{"num_hidden_layers": 8, "hidden_size": 384, "num_attention_heads": 3, "num_key_value_heads": 3, "head_dim": 128, "intermediate_size": 1536, "vocab_size": 8192, "hidden_act": "squared_relu", "norm": "layernorm", "norm_place": "pre", "norm_eps": 1e-05, "positions": "rope", "rope_theta": 10000.0, "rope_fraction": 1.0, "qk_norm": true, "attn_scale": 0.138, "bias": "none", "tie_word_embeddings": true, "parallel_block": false, "extras": ["capped logits"], "init": "orth", "init_std_qkv": 0.0646, "init_std_o": 0.0161, "init_std_up": 0.0646, "init_std_down": 0.00807, "init_out_by_depth": true, "optimizer": "adam_variant", "learning_rate": 0.000788, "beta1": 0.9, "weight_decay": 0.16, "lr_head": 0.0086, "max_grad_norm": 1.0, "warmup_steps": 372, "schedule": "wsd", "decay_fraction": 0.893, "decay_shape": "linear", "final_lr_fraction": 0.1, "batch_tokens": [32768, 65536, 131072], "max_seq_len": 1024, "doc_mask": true, "train_tokens": 685800000, "max_steps": 10664, "dataset": "wikipedia_en"}
Each number is 500 + 50 x the weight over its row's rms, rounded and kept within 0 to 999. Layers, rows and columns count from 0. Numbers have three digits each. The size before them is the row's rms in percent of the matrix's.

# layer 5 MLP down, 384x1536, rms 0.0466, rows 269-377, columns 1280-1407
101:511537501454474573524502467470570474488511657496498449490516481507581519416476472611525532456507553456553528496474615470539535433554527505525608499474450511437572583548394509506576501637426399561569476538441517548496517472494501466412455472431457487523546526599568614531566359461579475505461464545430463491500475525502506507470509475489501428460596413418495480570474485521484517543477
103:530517534479453418507577479466499512548502615548501430486485499606550544557509520475490463524516476475541516499452527477448488564480561439611563584383500409450533518437536472490432548479540445490493558468558492473567486533499513447498465501471568527538508475482592500543479575477510456563536522564480435483567539545555478478503461427556430481513485539564422458451587536558467477442497
092:551452583497651464599506550515541551544481557426497506432591449531457579494468571500530470578535507539476556525496503542556534459430492485431552448495515518444488464505454512542532516544462466432427554502545505506504478461517491415527592501576485480586457484558540522503507440564579547548546452497476523477489552520528472595425467633444515532465434451554486510564487514564462445463483
097:399509504508506498427461485472456455462428545415483468540535546540512495492441468492450566443307509498552411530535456449537550513516493515569516496559593354580461492493512515448535447442505542499470463536419517541518574507457491516573500564588481530507422522532439365477562593524517451452532543423419529500486450526494483551453453401509527561507474475543504465544417633473536535465435
084:450546460519627500447522525546467457574486487514492509536626516497523493487534524494517547536470477503536495519560450480529562482520557550431522588433495527485504377418484560394471512558476491480386578464393454536449546473448639509506528599572452518463532557533499477577462505498448538480469617630489527546501507403638480426562436527478444546544552544599527487557488527601478387506468
108:478455510519468581537532594560519474488538532490502483525381519580579457597476434634460422600549486595548508547489519518586467539533387442525455519467511554431419510492496445574553516549526573478523493553451448476464461532514514526569588476514368457527465475425506427526500500426440500533478459417520479511465524470445427547522516518542473449483529488557513531468543471545456531404525
094:531505495438512598461475523514472472493454427465508534507401491532500473541466360492506506470488490461514504428556503446466486470457411475516531525541414481410506504542481456546414521513470473530506491365493549460414464512529402499544539549465421540516565577528511522524388530428481534504506579607516542480498573446516457498512533483514574567483467514407494512440521475498556543523583
094:489498487490495516446527526532485427485529514446520485558453393521505503588490425452423469564550572503569477484523505476507533463552467465476554442544501489501571535456519470430509435506566459526551481513552445469436455505547498640512497418516475537490531460511588536522521467490536454590476521541473498510479528595493515504541568543530529470512508514474453519520535450421459531504497
109:532439441495464456548595437547525447534506500441475451503569554428482437565486481417491541497466530464483506552549565477562548611549506490537503617439540439537450515486482514476528503502549606512474479452566460467458464541464442503453443451483543563439394493476463446519480534542464552484554495468582503485504491479413474476512534519501528521485547474511608480532441377428465431556520
086:453501570415496519462531494417476497555560621490515493529483421564586521417523446487464462576582495580565487583450470477426547502466417541607494364527449561533488533462503552580491479471426558492473591476605485488527477565536394457468504510494497456521460458367423551481528501536552450520449461525520462536366459574439527479411516508541508507465412480516471483523519477449427564406493
087:533498462465489452473442445447448472579523556394504559544530612516552434584426565481396493424493386507597448366536502570515431542495516444578530559492481516537544399428545506455513530537528489527491560426509453533551578455434526590518467564568494474511370541463454599499482412515584516593509542491416532424534486544533537429573469547506472529545463408562469468617536496558499470485369
104:527522540481458470534451471540478598529559545453481450513572559532509514520503434491558454531462460501525495506511497467515531499471451481377587425527476486590454499534566475525408527511566486496453494466467535493505526473525481468525464546493476542487400602523508625508520391493410432465489512518473473505496463432580546487481488612519510468492440448555487475576488497515442482598588
104:467487541537611555555560533511503419486438457441434545528506551523439591497507590447498596470476468593532523456499553468602501522573569550426519460504503553487540486494536542516492489553599518510523452408479444504489466464534544495624420523485484517477433496470508503522566622567523503541546470459473522519551548472466475574535519628514455464583480561533580498586499505471465518574470
098:564495521532443572530436442387558539381478501534493511485546430545495417522527525549424475429580470485536543522526448529452517485477585432511483520525543521573435428493417467533534551544517366563444483489529477456506375534511576433343484540524419467450482579456509555549496536517506552430461475495452486552518506423447593460496484460511465491425458455500496534491543541497506565536620
103:485532476473539474497568464510498543426594643536560497494551475451581514575624442403492558441579513443505560495398577526450528555549518514550532616482511560517505438459458513440553418571504446459437454366509434490595500443553479523540433470585504487552493483508446557531519561512541488455537575609424473410469419532520530459515463512443552494537574407458525481523439533498482495523498
099:512493539650526477660614551459558462464481446528472524575452475454455485506528500543421555554500639561500496473542416495580457449524498389462495511477578479491439495442473520485463486500515431575547462494458481564526467506503604517542598541496520536488532477472485519512471474420422637491523493450565527446565551565518492494486501415448496423442564515437526539472490518581501499465517
091:436530454514505516477459458560466557462472439511534530429460530544506494523502558497429510535659530487556461449575450552500491570499502471407358461520546477450508536542488514505545534434518557505438572531474393437394479449485544444506439545514506516559488495509524500483471460501485397497491488504512477566416502431522401425506467520516479511495651500490571483464430449547529504414431
096:514473463516529553530571510488596467484488527429482523646546525504422447548502585500521500547510510530512486558561538503578453502449571464529533504524534411417484436603499454483495422532453423477466461436537511544537568519548481543460399414570553499454522595521434545484505488500445456453532502532507483516417543542511514466572517489559468426468559515499506483576468524521464555572417
099:575635504612520484531516485467469510519487426556450539399515492542438468535521394468481528477549619569551552518439482608405591538575584436393570519552480422520581524611521550479442565487465525557473478570404482499487449459604584484535468511448564501487510458477599458432480595522357505535467507512555482517495481525512584448514631461514503589479468555555503460487524479514444516551550
099:556581491538498574398527548497496456406467498474454495508467474509478458583478524498559462381424471419530558519470568542513465557384457459415512508430526396532524445461471513494519468441513526460586418442475474501553494524444484488513528534526481511439533412616540529533491541552459542442546445390486534546554503383533547463495515536513527493461487535513533464469541447479469540563562
099:530471495454452494488485534551483400541520448525471479524502547572547507466533611536475530492517433521522495453460463414526465560499494598538519408517508523467462497500499545553455424484434497549534437489464536517437504556539500545462541493484487552557561496498513496513543437453472383456591488510486470415407485491478532484436548515474432501561468542567546475449409435598504441498618
108:530427571450621591456431540550504545478501510596414467526480415490548476543597434569519530566493558460570504548537503541468494532469480492391439497520509550493516540455475508479491506540496472473433554470500518448430529413543472534549492494578525535596598574493548537625527467504532479516614477570429480479526488509581462498585520515478459533461490570491463544507574540590588410491599
086:505562495466508451526566538479482515541538494552500530538512541474543470542544444428469576545564551499525448519558498509499494480500453429500351507502522423515566457533454486606479463485482466526440437412479558548528523479498505445573531512558477509495481508535423595491489388370578521462491496530465510515449503456452508573477439463533520467509509492447412494504550536529602518475580
101:420539430555376508534548491356496505407503485429485455508576417490460540578486466490567457473512482501483487513505516442495498517613485423404520392513441407524541506448542558537499501527463477485504543528460400563494503552489467612501523419531434490508483609449517527554561555528593430494479494471594466462427543521425470557466445452511451462385450510466423500528509543478508491488624
094:529512502455502465454561469498541435493526483544469493476486532471446535484449564438472563470464523571458504498505545510566601498644503326496446529476403490530435522528536483523527540468501456518459517562525555550527506563428410499550462552498481470520540442436500466548517491577540480540524474368580515483501493435548524552496381481562507540483569484584488501498454519575564548442425
092:478525445524388527492561515502509514655500517446512402521668454479509437508455547445506470510465476578417595546462516527471502476472548491477517610502572595602508472453363521486545518543538573495465545500590538508493475461577465563372474499505509445561485464474460495495474486560421491585544437466491503528476501431455465560478458478482500610452474548483468499407521497507525474532431
095:529572557592518585563489564565503567448507497474537453549465442487472605554581512601463443531519479480442449476505488528517466487559529473502531510411611535478518556444460492425406482503492510520509546547484482588453483483434558410389509466509464423434511506458417480501500494570457553503516447569524494488450483490550364468474473466610530446501467567551560503434460545439505463532544
098:535504463532513500464470466541476465520437481517515562427555533557477518447501492445540544474494500535529439614447497513491541470477520447491471467448508412523537411533443557549414536556475475460479491454519435467489585487548460486443449545533480418489508529473445616507537503525530529465486605500573528434489495602468543440515540539499414509498449471431413534510489420583571580522397
108:507526511488510424506526459520451521457507462534510556485507430565533563506510483544490563456563495534498454447528435523546491502481537467461602488481493525328489436513570575539491472563524522509489454547528463614495444543436556488509511436504575424637548551367479509518606423492482529516524517566462545552519581491479425569468498631522449470489567512564492537470437537351469533436452
099:419481492493518523575490402526426494489637519463548525447500533479555516510517537515527499572448535468543455567463522464491538584466542548588618560494508470398482524523531461463477536523550477467519561522522505522459514474488557577542521526532347489485467458526542556518495540490437502424601501473465462484516481534466431491550572476463464395394492528588455522535514512447509523521450
104:497539631479520456527555534521530475574543554490458501507481459507470515515464497514523488525500515508476515526456543553490446511563474472522575486529486525471415504443442536537524561532479609457474567553466485439459488646481449477580502553444561487444423472491472507539558506519475489556609500462562452548467517552623504609544438498537491575449508465535517519459492526467523417507421
104:493475440580502520552469479532511451480399426578487496508534425528500459530476407442564549484503537482437538456570528590426549583492662455447505503440467418600448521524527474552515479460561572469444382456412593494536471476454515465436460578479470462471402407483497492474458599506501574496496523544450529599527417480605496450491530571516414587515615559430516483593505457441509470538428
103:534449507562518451469424478450495528507570533476443440514544487502422327520550552592514500563540506475518560465494496529576490437461459392420497548473392556472512543492486537397554474530498454505566475462498530537498549471521460470473480450497478489442412492443482469493494437463364501553561450463534499472548473498457512475458481464534430572509496442435497476483506511496534427488491
095:519491522546527560465493546498464573429493628486446502494360549447493470418481462491455592575464485514461523453499509391451536494562511485543460444483488407475471580440539512588540569507483594472510436466371471617486520566526561413509507525532546485480508565489535476461501422423511440540429429449571538513455519506528523534478402506503468486579513444492541549468552436473556445514521
102:549502445482526451448368498487489450587580470537546453443448440516427529472515511555462461500553431483482478507555533471450510590513556484588535469497493465469589444603505488491527516573537558465533429477471501459585549524490512471487444589461500551480500467558420459450501553486515528506544517467549510589452553418443502418493514574555532572580536506486378474607445467410488442533576
093:483540574462505580437509493551502545535565475509482508491531552558527548588548439605474471516550560482484389518470432599464468518528528525570494458478499492552405486497479462552513487503455464540382507555468510565524427535557463557535543527516513583581495551472550469590607552527520514503538510510398478609489473568445523484503393444462449510582536508535556511551459428509516478481516
102:490544613464446578488488448470526541537483512453461520409507485529496489527446504541574491457478526637467514483533464508576565523532520445515502455484524484539448526497454526560467566452540585494473481491572494503482507577562525507494572487524509522533467436548583553426432588471398495552507498482503519524518542564558539520601503527568514483444461380455540483382503485536495451499527
098:511487426529497418448507506491451516436515502447519475525474552415509541385506498458502589447511511467410413478449447469499454486483547621472523463452476553481500500524474461449457511454505408491455545475556552527383441430466529393606466463574485515476474550452497433524487396448466531480526565447511479505543470512432418485553436469549360419561517566559536504437447453462522441464574
099:549483437494501560403437466445565489523524445615555496487456581451518398572478484495588602418440455535508452491495494358486507486477597588432454517479535458431436512446489479505531549403539495396590481571495426483507472461465499432531510537493403497471579527546529443487464470487446528498527471541584463455492509456506527493503454479409509494591487472560480535546499470468422432472591
084:529456526569536447523496594514485467459479433519530502535507508521559478506393486612494560476473528562518406575490503405459447445563549517527459518479596571451444477469412567549590488516466512457509526515530498493593453474467530472510553562436503462543561527580487461517525524440452523498596554477461496539528570400471469528518534482515565620442589463528566541517442505521430556375504
106:537509531472437475520560493557523487466503483481514581524523376532542465456538464433471610503524486469514397440506576496469444527478466490520450549482483500436439454553573485485513462462564469431524549487551525415524378593514507467480624507552514464487514489533475516483460527496520492539518529589522520496501441521450560472513460526442474533515531542522551495357557531536464448434511
101:528474555565608536521436497525471492496506570540477518546404564547460481498469501512422499483558549470536469570532528534627462470412453476478624490538467643494452561441500472516446433563521453518499487505350498480544486549554385474559461474450467524528502497460520522488495414529521492494470512450476518515487521582485508502490514466440545495594510504529542546458608486462408459420491
101:584554539429421449468559509609534490498535461551428538493515456526533521490534492503450479582494527423516519520477567548441365494556470491540461559481512480476519530554504515525422547456458416490614489552482434492471418505451599542512524536550492371546507369486507552434545493474492472402413533472464472500483558564478446400496425539495593543508369525533526551400554576472503491476601
096:462456428628423533515439512525461473530435513508500486541473529455522463442547457520438443518461481519405437471458481428616514552419554498570553475562568528470463576411606467540553511507511513417496510503548595412375558533480504578551435597537520423462501573460489492372532491536515497534480510558547529459512452468474527529500568518547535475442530533555481523536470513394488519498530
084:469431562546410560490511509470454531429462426393509487495386484417455390520556521494472477496514482472487465530507493474600503470492518400431540455542517379484486587555451493495542500580475524403422566526497546509534500489482466497364515530528402505532447554485495467487617581475468545503444514507438509554483479535500548512503520556417446411461445346502560494490509524438466541480518
088:508494476477539444475538521507475542455467451545528577577439454349436482503506466469468640453562463470552514405413488424519465486482534454496452463513446484510540533437423467420518558500545497488555440554529411473526460507451457505543470472481527567492605495536554486500455403533569520374504496586503509511581513506541372475466564459462503560437467441590460515437499422588437494502452
105:592496472505500460513488462504422523390464499507481462492544570429485454567485564450537558472440504501430572397506504535477488494588449538532456613464465487562538529495464372462537436480543642547502403457569456542520580526527410474484542486528550561560525458451483512530483536580485543457546555465442482526597534569471586530489507548555489452595495564606437491515512460517521499499575
096:564448539463520583576458475558436533486402532509555517491526569436536467435490496545528474489445471523521576523483438541505455489564590456415555428488529413564453543461485446522463493538485518500399472446531438503456487480528555565498399653520526542504481556345591430543505442488418398441521550465527490515523527510516456541532514417484406547467477522607508507472420523477553475509426
099:414476515538504448570565501531418515538499550482474460488537465527535500446528431507483380470547614534446580615565485461585503525408463462492536457566501437469512470392503505477502428525484455489492489507447493558533493493428492533612478429446485524487475486455516497552528483496406471463513471422582482496502474421533369472423452530505494421470433530565483519497500502358585512544458
093:533445600458531471479501521493490511564478494519517441612579407506432385470517562530526523544490455479450531426458439446496486464503451484493475511376474422550520530530442537475500474518518490543504518581573571546497565521476485586502559533478630539522500512476477498459485499553486579453540617576461476435580467466507508487450491455520506379522402512451518455569514533542381452515419
098:627491469519444480472566428470544549461497395488547552435441415486460381405438551492540459567414462483490523487465492512468458445574465481587522469453491430494554524504590488582497505533501515416537591576476454441469487507514536527571417456523498512486355521540519554495581364523455543479480480601481495430510547573474434502573512531515565579534526451536458495515473571442465523564452
123:503454548410513491487402586516427465635533457483495459492554521437513463501468553504503465398455561557407443426474478470560504427577459580511559519498516511528439433422449443500537450418487524493442545512445568509614491569484451431518515481516509477489482452453414533446436520500467498391481486517465509455473519467441525560469524531500507525491486585528460482457560473471519539600491
096:516517468424423423475449552517500521526460576530487477577475525508478479502498495486500452434504478506544474456421506532502481523452412533507532440543578558524501525530476475482458528433545551478452480498392506454580581555489476464499469496498557495484463528551420635578561532446520576573606538490474514453482417476496529581441599534569560480576534573504472491489487550456482473433485
103:523550492502447456477464435501556538460495471484515489477516553397546533465507631433425535511525514468499427467552471484551519448618577489524391471461505475523522526516509472391446492528507451408402519483474590403510470540440487542505520518461445466464575421626437502473504450487514483461496516548494481468554545400530525424401448531513552490509473401535460487444547543455528549477465
104:405473543530469468598519480495532497513408505532424544463452501462496483495454523397531413604466542456423452647544458470463417508495463514588468481516465457499490457509485421470495449441506485505492484457472543399505528518552457519515482481470575520452549541515478507441555570410554519478439577575466513553518490447518501527537468497486482526509521567446478468528639470450518455483529
086:443578427585532538519528509507594595515563511514468517417599607499472534547594529468560471445533531503516393487506448568485486554578509440452450625497538476499451520551528482513582546582487544502548531466496429495555479518443537489494518515508490446515534573470432399477481394533544501496573455393581487534530514511586457449526454516536531444591494461558500516559453463538471402436476
096:456572492612589428535566473600405461521542524486373467468522479480568542531486510483554470601562469430513600590398534555466498437578585600444520470512561485547579474475499518469535542502481513576520459567594526515551492447559504544494413527521465478414493609559552508495467522525386528415457507527580491586545512612536513493385516579473486486496355564584554498433596445459476580495541
106:534533422492566506514506399473505508390416567500535509465549627496514420503446514490532541462513520477521396465500511452444421560514491544523416418490547491548503458503572487529434590507480486464449553494506522487471492497403535505574460442546482421484510473409539414522480366572534493545378471551523476535431529512433576496490516497446526491475554512527596539500579550456482588346515
361:468482461523536471469471537627477562478549486587517567500507455512609527522573511533480494537487541421471456496562540471502479522464482509441481499624543477517585492494519381462483476493483482660548550527513584470576516424528454505483455557498472581466502463525545559543411537552478519452484538489507798544503628525458499493549499474451471493439456485476450769496499494501640549518520
091:426540470427540487547444570474587482513543537488495436548610539510508337466486429513477429511577504496474542607482498523496506522432516456474511377526481483536518597647570463536552630572560623481549520512534544534581513531608377522537521494468485501422525400503503481584597385552568511469441525434482542462499438506518430457519482527477524507472471553550553507473495472419542490465596
095:514508466457493483484513481487475492517534464517533516439502570487585450497369547387472505486459490521449494403467514506506607509490528423455562485579504482544503475519501472511389448555524442471483491557572560480537413536489562487380513460539491464427544403495523504544469454484471547482467481432481488548501490534401484511423373484524491506438443532512394520435570509506464467576494
085:513432529505517452438524576536481520583523427546477571552429535569541418560510502476458518493489479581497559424489442552554458576441502480519501392438405463561521434488475437583546565561497472569521571531456526575625463447420485461471564561551518542417436493480504420498522499572534473565524542494552503565489492375495561511461568501566514503558526497541515450496547582582581499477482
097:540450460423473498507541412477577591461548507463550510597507522421459441490480546528447473458595515520425439482471529416557525541570556454450583574536397454615555436641475512478494535512524509493440526527428502540468484524465509514500418463503496513550450554561479453503444532429466567422430475566518515429498482483515464407468519503461429527448496497442435477444487466633472470437323
102:395472371469549494509439402439481494514483415438489478504491569455451466432490451435501460501522474557505517357553418444461467483446435460590410512538466417531553460474548512453531462455449506549489562536524536548545500535498439484438488466507461512508506443523466486485557558483532533481531469460494552454531475481490485488451493364577522398474480543405379481507485492366515581498410
094:518425505458518584418511446523460406565492497519451573495521511544451381493458478514546531424440468571545502534458537383533493455422495592421494414457501457574444505447558493504474536479506499503558520468459439506449504438532491526453531418518518476454548488449591500544567518501518454476532587483449501493422538565502541561573405520493482479459528521416470523503534480419435535490431
104:470487524539448471518487544520552415595532534500508484553456539479499502444557552524475423484548596487522494503495487401444512581525505524510527392475485547489529470514509574474545447490506403466500459463462638650524442432453439538613504498450469540462511534541513490589463559472500478436506564501434469494522483448497533491495528499494406471455474619530504464629537439486563451466563
097:462467573558505468408486496578416556497560526462477519482523543582506454490500493405455558594513503543541550429481552530501513446440512526570543507475547538487496470537425465509501527525476524501484435527471440502470481556457481520510480550442471542456549494467576562407423513511475519537539580527546516543549495478462440515541499469521516464580551548552429451480516535569577464557509
102:486434438467457473471460523445513463605525542532495508500565474392436434516501576476472454482493483474423415537494452484546470515530530537457579490487544462486520569540489457574544535647481351537536481511477508524539487612455491478479472433428456440462472495525510579516488492472542466526502521484446496466515458536498460512443479569514544431605456427386564520473506455442492443621495
104:436538442494523547435467413503515468475512479478468505508534465554525577451504500536408516503400446474446532412451578486505599462512631544458490536516490558478482484544514386412486520519388477432598487470530524475468488555580470462451612563533476567520497369439531330478497517525512479441512504504462465499469443546536465539565478473479510524536466530460449502477453565564479517509467
103:505517534490450421469457552500495469591475528496430590577480445555508506459419525545430564520508503422418500461519504450433456496501424492452380495524494461491582459495543486512470470439466468456545445490564471565584637509458449553545539533420522637465540428579503561448517454448515444448507574492462539475483561462513518526466413535538474390451563521473468500477526466546473449489598
094:401570436576442445533545531522483525491415555550557460634520438550482466564515516467501500441554480443546504470506559511476590540598545612561495506476534373463543438615525484479445492411517565502359504492515495445525490533501467635490492492510478483430588490481446415479513442509522544497516457619474482451518551517602411525520465458542555414585455486503447478496500507498465477578461
099:477465493503504445445509514482458400492434479511506473516534402529465450555426460512502424509544408503481593487483508516545473501408490499440462489506529570415577525414406507410431578555538493514520527572422489451618511503458498461546521530475542526463514513561437455487487449467559580440532623503441496593522521429602432447516426554540444571470534526459522515540566539417553552467465
092:560524580500529493545495486519404478485556574416527448458559575473576486503431568449453454524468508617472429516415558467573608466556437514605500596448558470419553485513539507529476431588434591449477505588545428511553542551400488503415586540477522484500494451533475512475523627513447424479548457442580499512529515486547503572520426589521460517542451387430490493486558439549497585482532
104:464471552620605600441479506446460493584424519479474399452460480465464539531507510453446443414503499509512542524480429484531554474528514536525524475556451484586543467547439526469467485533450454524422523442427485478512478479541472406431555540523560516446482509570555417454602496481460493497447547437440498553439514417564566452523427517476530491517551367501520497549510553464584489470458
096:594457489493462508499553601545495524458504505510463566515495494449530522435518574534517508455518527460538501505490517458489537552533426525603496546498510498507445444549526465481443568445546593516416412545493539407538446553455459440521505488514530526518600507486494501447545466564587475473500573401475484580505515491563550477544567524464535449573455511424561504438502487525406436477451
088:516547582535593483495544618535551547530477475517452531522559540449459531526582532444505571451483505498489478593488570514510574528511555542544505438505444519522495441498578505424477517508451599538542487509457497542513430429451593506392426462487515499481528523562530458504466460453633448423435507488511500608462434593485536460477516488482537588567461481531541522416492412502443493517533
100:413487509477457500525523465489529502448556446545479485421520481513550481440527480450535523484490456578474474518516433532494504514495503425452481499485475478471507528451539449460545500604548538458502503455507557462496514548442412479397440409435487538456476565425453468555438511447502460479475544497540473511526501507485508530516443442513566533524408478483443480444454464474479469470515
102:494410514415474491461495542465423468533508496475481625457442504560529514497469574497475537437535585533512467418541451492475477527411407497456472511513529627439543560381473527511458505509539524512566515541477466556504497436484479451444517519404535573549501473528516544484521543507536440547539477480561471496487478493542430475522342501520517487482544459518565503487466451458554529492423
114:472453528525425494521503487556509490513552555468472518513559419474508512501490509469486496474509463471572470410534542483489631496441514561481467485496516577509499544446458469553512561532540494512459483491537585460483472323498502456570526463517502480476390592479437501544465484490460478511493651457457460523518555475436608413546492558366425530532430498475540463379476421598556471459540
105:526531492492499503417483439440531530466460498437500463598552509539573504546506473358532533431485421507574484381508552541465532493587467502540484426562452477606503348509501465487407491481511562494526540435480469450515414499509419520470445498533497540493565512520418501498542573487435463582454501504482526503496457403521431548536529465637510479465490532498529513508543348459525482546483
113:333543526463602468491493516481535614472618519560497546483611548555492602552460641599490426511514455541431463509431559489516446580486492472321479586449535503547534526447591444481425509458462472490497534529501483512528567532479428403527469518538562444500431507526444476585456461468466514515464557416521466526443530494449548480431539460464559422520490534498555452467535468466502497475573
090:503497418524481516606461419496463479515466543493492566584449477441532545414430475524475547445437489489455473494475559475462530458591514480524445401499543419413474533572509435485557517517483410476463440583431433501397472462478580406515430471513522474428539481490501523535512466596516483470485437504499499507493521510602436545478431429430526522444446531465435499538473491501425478521459
091:517476499478566530494530492399543490492485549498461542522570514492509530411549484543460400642482491488527554494473535496465507480429575471526438593440527523494568506546469509490491521520463482495492441527471576454453524554512490514470517457434441479455469558595501527389506508605551499513532449512425515497501515554504602456505392463480482510441439553538530482645598508496500568402430
099:491446473417448429404516453485580435538513470491424492528494582526585492533484444550524432552636563529499570471480547541484550536549434553592490501486435587501463484510504545522490433434475416506538398570594473484467459415472465520406578532497557576474570476595477453508487505544542526493553459598499514457449550522576528510458551568471440466510446528406498490501551433445438408566585
104:471533451461557440457550468563380488440434427476587509467448531445526583414523567549411532481518461491504422541497440514482524539432379594525531531538522429503481512471518593481467538459479590562444511390577635474469497503570457513503479523547488424510473472490542580444502549517528479496511583471438467507542507530505488523480464537515576449523479548513530477380523544608493501583498
097:521503551489505448536504476449476466506465448476510400546459520479467543478487474510480519495463503471507585494517499554461540500434435486469468524424496496504559541499551445479514474420564428477494552470409603470494528502535498436503446491570424459458372388590438537485538556492461556447457473476487512480548479491536506536525566484469492529410437504513559487537480589477455456570601
097:439561511485480470505461468520568494469521478501502445479568454370561549520493505597417441553466494488510520489449486501543495559500562616443458559531606523430500533471516613383440434463560572530494617415557433425547526507544457536539546485523548450473439421526425417484456459405508480608489425526529487552565513515438503496441503456476488550512419518562522487471444463467515426470530
100:551504551428491486623480551519509519574513493539450530501522428538501594479612481535500458456576548492509480428503458538413575502523529567587514500458573458396462370479522523514493468431481539502475498540514561470512443521518547490551565401423475437452529504414532493491559473450509523510512428508477464506512503480522554481499446501455614499567555421443485483463535561538516459482547
106:643514460483524473582506550472584513582571497494564462472473496489510496513474440481424488471470499407449516577502593496514414518468563477526423502476495536378521470448551469463441497435540520514482524510478622413455481472455463458492490437503534597484447484443417455502492521492504510491477445460534502466566500496448474505457464494495531485509511448499467490425486567431535496484440
083:479570502550437545485527483498475473478411515512525522441546348451440512477412474425537534452514487576478499513522571538555374583452415535581490450533474482435521475389475547464553459538469493482477572494581472526493398472507536491506417495445459516485494480509477462436455470509513500524433510496517489545513447490485502490460491491510519518394524506584554536530414568599492486454502
103:505427535429561488566508456454509528581488451459483487530509576508495407521513521532568530570525478593479508476534429488535607504492511529505527561522567607512506504491454417409477534502456520467447467508478464453547488479521494512447439432433473472542497510458549508460517454462487520577623541541462493403474560560564503539529455536585523603522470534412533500466495550494468527441477
097:563558561528443570494433522446480462488441372455516588519403504527563564403547523553465443455457496623447552469546533595504587479466486474508440492499479501538485524466439442606517544448479518546523507541487462522527487525411501544454502492488602476502502534454503570479514554506525413567511480529472506540522499485493498519541452531520551513489430488482503479560486435481507499511588
101:546414586475453629504501537456564396536522561543419449453415423452464535526476447506529525469462492522551457497555386522515466578575536458569395523455467583591510548588498491458513455496514495545417480525608524557486403445501539550367588508496506568525551384521581488473477566447513444509586487529433483403494475505426513488535466530514517368486464459508527472400533503416557374649466
104:491477548486533530493533582496475440509618472449486563447502578426506480486509482465487492477479492519525453553461508549445511439488561468516448514538534444520462427553494557490445519464478476519401491553485500567488517456506483542456380489488544481484508450475436473507492545545524453483517532506588500476475581567534537544442564496500528464607483488455489506559490549437522499491534
091:567493497459474471519571614457472508454493513538542537555495483507502359533419508499471524521450505463590432508542492476463474498437490552576475470537435512469449517470487444534560521575544552525406459471416444488456566448473546554520546481505611527573545477488470409446502480517585486548501482565616507465569462427462507436533509568508421514520550385536476479436520540552542577456476
102:423505549565532470452455555493490531496491578535440460429497478379538461557399587471490506483459487440495483521484466523418483548455538493453567418494567471498556475435532623600468478538468431492448603564508540483598556474519487393485432530447512484498476440531437590514510521503481569428540457381563508517526489518525456473505527506500439456395492567410473522443482449401555441506472
104:472531544443479593525465541524547564502586472492394518527535419548542486620451502509543496457500631567470413504541456442480537519481499510449540470628461509497519448486537535571514456491519514478486472545521463568533536485517483527544495479503569518462494518527451487485571515415596502554612395503515515527503501638527561545436554585541548465413501468482488500379448557567485448514466
101:486523663444530556470480520538584526604453454510551451471596467524536401533486462613490480549475430573441523420490459598520516525496421526536592456476563476516381437522533482496578446442562446485443527486521514654501540608491531523553449450428445480456555463539378561430455557515499492499605516476429490541510464534503537554549494592573529470469515463512427516554468514437484471635401
095:495463473489540542452432556534515547475499481475411504412463503443464525413539504544499537537450430525517508489514575507527443508540591556570543496533643497564468438378627531451441520521546489528538499527472435528519654457522488565552522469453551504422467405523460463526431439494474536525447446553554505497475500455427487433546494546485587447568505442483578501445538655437517534548571
094:526558567531484557478490539526509532448467482515483497453558443639542503503515487517542459545473449596524470535539479536569462570395456441504487404584517512400513381486448496464539502463487488533510477619458497586466511502527550603522529457508526492501550508475520488536489562534424610539524557488552523511566570507564528456522544538530453508445497504504552529507504459496522528467426
105:571395531426432536538540556519462554455565478464531441414490526518548410453360550477542462550410572442500399486445385465427547539525500477426601467538451515529473523581458468588587472425531459420450511513402567516446531503603608582560457498542466522449521452489585595536517527410526519498506536542523481504497494488517481519512541496528455504529475527560524495426417539400444452485516
101:361444472496549519492503498501486447483443469499492483499502536452444501567486530494523469481396499527445543556471494446444519515515452535571526527403563419282504542570480475497600521486492433471544610462567515453448569512556498574582469512495486436546478511558485450500509464419477534542440534467649489397510435465423614515498602492466445410510511494593491513451513587587464430495488
089:508513537529502482520606509557475512506529524509492602465480502565581602508504560438531448468525431488607485455534416518500485485500470511503528502563390442524486469493565523484422470475471583490488483612571482595526505471497493634454452451582479512483460589537531592531534526505530541564480462533466496547489439447508531458449434530498482397541458505531482486555484517466467512386459
098:482519507484492509568557507530518489396464477467621496416478597522432572429453576471565484562556448489569499476513528564503497462556508460452493609515472513440453485490508486566458584547451455540383490523443523485467456544463474470448527514465473541522500425489477504528502478527481434516473508422568512444428587500570482517544420471433516457535446481622558528525583399490555463550409
096:550505455616402460528465550475462481596521506499471605536430516468568532514605566446505510571421485506445550505443509411513453411453516470437458371494588461514577511495416497422462509520555470505553396533421667475524575408510504467475517519476480509515466535536548322504577514487506456530507503485467465498492493464403555496496468475575528448471519480543455499407579555580503525553493
089:488455538573475422557478521470524423422480342526484594434554453493556432548541484471419493506516499481348518548569468438507510473594498530550503536515502561463495471514502438467572485469514437443543484493472476465419517476440461453455489467442427475470388496563447503564534412440549515422512612587484496512543456335543350496469488588485499440479590542466498524506514424547512527510571
101:500442469532515490422558403551525501512490499447428516461522390472441462524466463563470541571457508522502444408495429410533507493595489448512582596494455393456467428487550499522514544379560533491478553519452511478475592514459592490533539513534593486468460407538469475483493552518548464482541430424494493424493465493500468566486485511502515546421556517454409487583570531588487538496406
101:425568534492571541551525528495469494529476479513489539532501471439546447465531439419515503509557443491485509455441497508466490562544388436458464513466490464544522466504588475494408590493490439497545514454434660432497525472569524436496514502542490546506489377510570573474498446424571427552516520569497500518475503548571454510507451551397510625399469526546489485504482501474500549511542
098:471493540546541537543531447514552531491502546534439490534561535518435388506550551525552482540523506615591565521575464435455505473509495564459443497482411381505506589486524519557564525517561528505545460487555519509567390497591516573594481531416464536521540478475530466509539533446597472515607464466607498458490535517591545500581440463479485535477562510549561522448370503572514443416561